python train.py --num_hidden_layers=11 --hidden_size=64 --num_attention_heads=2 --num_key_value_heads=2 --head_dim=32 --intermediate_size=192 --vocab_size=512 --hidden_act="swiglu" --norm="rmsnorm" --norm_place="pre" --norm_eps=1e-06 --positions="rope" --rope_theta=10000.0 --rope_fraction=1.0 --qk_norm=true --attn_scale=0.177 --bias="none" --tie_word_embeddings=false --parallel_block=false --init="normal" --init_std_qkv=0.061 --init_std_o=0.013 --init_std_up=0.061 --init_std_down=0.00751 --init_mimetic=0.5 --optimizer="soap_variant" --learning_rate=0.0112 --beta1=0.95 --beta2=0.95 --weight_decay=0.031 --lr_head=0.0099 --warmup_steps=59 --schedule="cos" --final_lr_fraction=0.1 --batch_tokens=[16384, 32768, 49152] --max_seq_len=384 --doc_mask=true --z_loss=1e-05 --train_tokens=108600000 --max_steps=3408 --dataset="wikipedia_en"
Each number is 500 + 25 x the weight over its row's rms, rounded and kept within 0 to 999. Layers, rows and columns count from 0. Numbers have three digits each. The size before them is the row's rms in percent of the matrix's.

# layer 4 attention value, 64x64, rms 0.389, rows 0-63, columns 0-63
104:492493505439511481485456498537480480492524485505461518459470472508476517485513518537523473540500509532496543462463480517501529481510475474486507511476526468516527457534504464484477521510470500
094:512487514503541476491479515519445503500521498474518505508510479534458478527487514511522494520531520475522489487505452564510490538486457483503465515499490529469560484472466524515507544512493504
094:482514528437502502483525474478509478460503544509516499470488479472528550485478479528507471502507506515482472507471476499433505515516526504520528505496498458508449486521508507537541539497505483
098:494484473535542517537508508493529521496515513498558498486510494482533509489502490532476522420503553547483523465502495501467523488503455500518475469466473472503488497482507512499531480518492529
111:480509534565544483471479483515490466507506493519491494522513491502473515477494534492483498502486497473496502525495470609510462504487501485538519476482481493484502499508480466484509533509532520
109:495464505516541538516466485489537542504481477475490481510469478475497496511482472481463485497458468461507500525476492478470497522483470512509504457520515426531503514519494481526507448493520485
096:511490505556455490514476478517536523515496519523548515502483451500500507481488537529510462527531451513488526496508513543529522514505524499497475495513503546522487508528503478495493519463556537
099:453492492493495498518508501499478534530528526507500503466500522506479506472511506527462466528557505470519500508499509489525479566491465475518501433458500442480488532497478485474494511483504515
112:463483466496492475492470488493468497459527489499485512507511514477447513486523486511516499473545483521512497468520485545476541476485482463494459459503473507484515579511499489484494484525488542
089:459502517499538482517495498495449475476518461517513485454455503504486480510507546476491518487540497508499484503507484462451465539505483497489499526525444480499478494505511494466513497457515445
105:493508483497483483455521454514498511483508488535476543504507498507507530510502523501507556493527473479538516514522470508503523444472496516552526483545446472486476479487499467480501464479508470
118:469497511501539504488484517511466478487528493500461506483525514472435518459452514491517487531523484502470529471506499439499500487478510517517516527535492504475569540473484506483523492511520488
110:486461445504470497454526506494518524492488524439496526522514489497496471490514496558521491486536528483501483480494493514499525459498569498502495506481514457501517465488530517540515524504530483
117:518519512490558467507523492526493511490483516484516454524484517486554496488523487528514525501484540544496522476541501466462503488513504483473532526550522455509520532510490555522508496480506488
106:492508480490524458505521487471475476545480542467518508480512514480516500522508509490503494510517549489489467536546505549482529514486506506540520526463498452531513481468522484477527551474476500
088:496431471494518524516515482529468514497516511498526555476478497481516481565520504545492547502506508470503499546508507506437490486514504487480526474494503504501520513522509543526523473481492515
096:483491486500536484484497529491483518542494509490546510517489534492482489524523472520478529477483476495485511481506538502484487430512528505530522482468534476576495506559523509532514481503507483
091:468486475487529485534481497492525532502493471465541497516470508492502515502485528492503469479536498506508505498534512505470503490482486494465448439456530457481499459505560524499503503536496462
095:500528509463554459493487485530505548512467454511479478483470465509469528514507520506476516476505452506509478550477523492531520478526493518497522489554488490535510539526490483525506502521521508
105:483491512459513501501478502486480518518533492463500499548487518517504533520497479526487483550458476509487528536478464474566511533493509511489496522524481497508467467547514524495456497540463508
100:504540509490487506506496476520479483461508497527487481524516485507481470507483526490508531463534557460435475492467493487503498497463536505504518491536466528551510525533501525510454508517514466
110:488444529501470484502476499477499468564538513552470551532496500501480495476496472500505502484496479549473514504498477487471489499472459473466441512512474482506501512520509501471513514520480483
104:505548448507506524513488473490525467509479477476470483536517511473512521522480459527473534494521476491483502466521476494486516494517549455494500532490539484522470547522507500554497478526495479
110:476524472510491489503484491444473494475523497502545516519504486526490488512466527500478435508461505488437532518483478485496528509452493495483518506517548522502482494496533541535525461503491482
118:498457505474464514470490524496523514505526506532488481515488547488491520496456459513502492481513514462454457421487500472482482446508492497504474473509492517478495541467480525503516520494519512
109:491455503471501548493429535512537521534539537502467499479482540481477504503508519494536461502475564504493507500477510468510499499499476508476462484506487455536494507490491470514505488501483515
106:482484515502522495489465539510496478563510523542550479478506499512498513526473530472508503483530495497526527454527521446485508510495537511521499519460501502519529538479517494541535493533493463
094:501504539494490495521522523449492477490534487515525524458495510482517515505449484520489497484511558495522448485561461503531487482481525470449476523509481517536512517514472484492477478509486485
105:440526490495520491517540525501456507489500484483484493496525502490530488506530509491488462466489475510530502480436513522481538479544549490512480454553505521512539472502490519475500506519514519
110:539520520489482515451499483527517487523487526514508476477444507476492526458523449480510526513487462557510520500526530489481539485517504512502486537497527467512474526452523497496504456513507480
097:543517512479486502512451515507526536533478483474502430479487454516519481493506478516489473501495491512500527453467510494533544508506531488510492514508543530541468529504487484503488517465458482
102:516497470514514492516493536504534534483505458488476519506518465518517532503506502471547499517493478523501488500483478502489564487528504475536486530464483535488493528502493502477550536545497433
107:508469513507513512532493487511526518536466503518497477453542511511481450513494497521446466435508500479462472495463483518509474511539531504516525540516510463451503494505509530491522520507496491
096:503499529505521488470508512474462497509496450479470462501484539488527478500470496502485478500500437461475512547471489525437549494527516487495493489475511508479477490474518475458471532498514489
108:523484499509492539531501522452457501517519509475515520501527460510498524552506529473530540495473510510521537538513496523476532536484505485553493528490488517530522525506491517539523542540501495
089:462531518531488519536477475522481447478476480502502506513519516459467514513439543497447544489498552510509502472513508513518476515476512486521504484505485506528522448494503499492460487490521520
089:485564500431470543504501515468489551469523491487450512516485522514513535516510526470537500479463497494506533474534519519516491518481497532491462507479512489502481461514496479505469510488484507
105:483500513428499498491461531508506489445512468500436480475504458467487449492469472497509496517501479498518513487487456496507509471516502490535521515479489511476478534520506509464469499505548502
093:479481495522446525518517509484515461488516461486514481542499557495536508506540543494523518507465516517539525539535518472530488512480522532493476540474477531508515526485498517499467514503482470
098:500462489506489533507495494510481504484553470528503558503474497498472493486487496497536507484472435485519545534508489503512475472473466497509497481521482465535501553537520509540526479488532482
100:476511548505504505464475469478515494485565517498482540534497494466508531479467489506517540490518499524478505542475485508483489499479478494496488517517456523544498521490482542536462451482471496
095:482489528487530480485493520539481521556518489501463488504523517523482427561509452488499506506518503500471511493455497495473492504531517506525482525527436472510516491496464483508522508482513494
092:498508486468476452500500500508482495518529510505511508541481518543491478512504490517509507590453456509494526510480465511508479511472486491513504514498539543468528478488479488458501470482456489
112:494482510509506513489529496494493539526457502514507504517561546479470488453526538545532484502465466494487458488468512513481491507534482479480495527519479532516503479529513484472538533468489467
097:484472508490465476545563488456455497507507495515465519535493525490530498516527505494515481510504494507491478507559487542500468505500470473515510511499549468507482527529485473453510490520490544
098:490518473507537503497493498459549495480501538461504514470497532545493532466491492510469546502496522487518431527509553525513489470490483525477504503519506492535515495540539508528480508527493513
109:495491518535533500506542491495506531514532460498461516470475475500454452482523528491484526495498455543455500511507509501491511467546473496528533482507485490496532551488506527507502502530546513
096:485484497495492529530544473498510466446490508498527428508496499536469465498517470490495514496431536492478491483501522501461487508490495514485484498500499471479504483524483477495520484432476531
096:468516470469546509525519518488520527513488518497525468524481482490551531486504515519514530510486493514507518507533480487522466475513548487518474450448504515513517496534520512521479538486558471
096:534506493545559503509514505540514545545496493495532465464472485443492520477511473509523506467520453479515462518502499505526523528514509518521517488532521491527503510506483484497508517511555474
090:516490550523500474493529529509523523514507499485568500499520493493534519492546465505518499477457543503504504510478513495500495574511499473509519505508503501493517459519475467544473525487450482
095:565437512516491507506520541492535498548472494495505507449535494531486505477486496503473508495473494499472464519474504485538514526506544510506476540512532482535490508473480528481502504527480529
098:523542503524519515450504521500475487526492429484529529516547485529498482501534472513475487530556496513485516502504485520509512497509521511459457492453505531478517494468516474492523484463481499
091:451508506481497534497471489508491510501487543488522496502469497479524539475461485447519496510477477566516499543505498464485533493521480487492532547512547503503507485537498545510490501523526469
088:510551458520465467502504479508476501490450526484516524539507471527515514515533492502529476531465529526491496533485453527510527540494508525496539486526510488567500520531506477494502480504512514
107:498556534477478448514542474470492498447522495528532498493531515507509487492476445491487511480492476527503490528511509482443512539476511523488527489498490512549523494503527469510532508511466511
095:496498503500491523507539500559513474546549491467508516457494487492473462516485530537537549501486503495516477536510528484485487491498568457494518510512483493513514546506495489482520538516489517
086:472521497541465500530531484478482515547485523514460479551513496489519515491536550507492487516479511531474507533489526502508508501458514526499451503526518547545482522505509530464518519475509520
102:524432537498483505494494486510489489569507502545462510486502523513501511478530502504537498485500499548497487516474487550536494557536519522494491517485494521486532496526509509494512520450478522
090:525527486485487487479449506491514462530482460469485478519487471505505481501472543502505528485517508454546451483469493499500488424495456484462528486504512525499538496495505499522486501496517535
091:450490508493491502525503502512486491499496513512497527512467474510462455476495536459463506490525505506501477499492478514509442481443455488546535473480479482541518501484486519450507484495489549
091:505454489492571483509517474477540492517494472517523507474501497501506497526499527450565505481470491514502496497484540448493514518467519506527521495544474503539462489487494533502525516508528487
094:445503489460546473464493505465490490513503515524505532522475522466480535504506474521499532528528477495530509504478497497525493514480546530518469518512486476500548522517548522555490521480474509
080:488467497512493445449496486508526478500518480538500531510525490503536476505552540534490493489518511480492521500520470514469459485465499550548509513497522507472495456536518479487531517496522475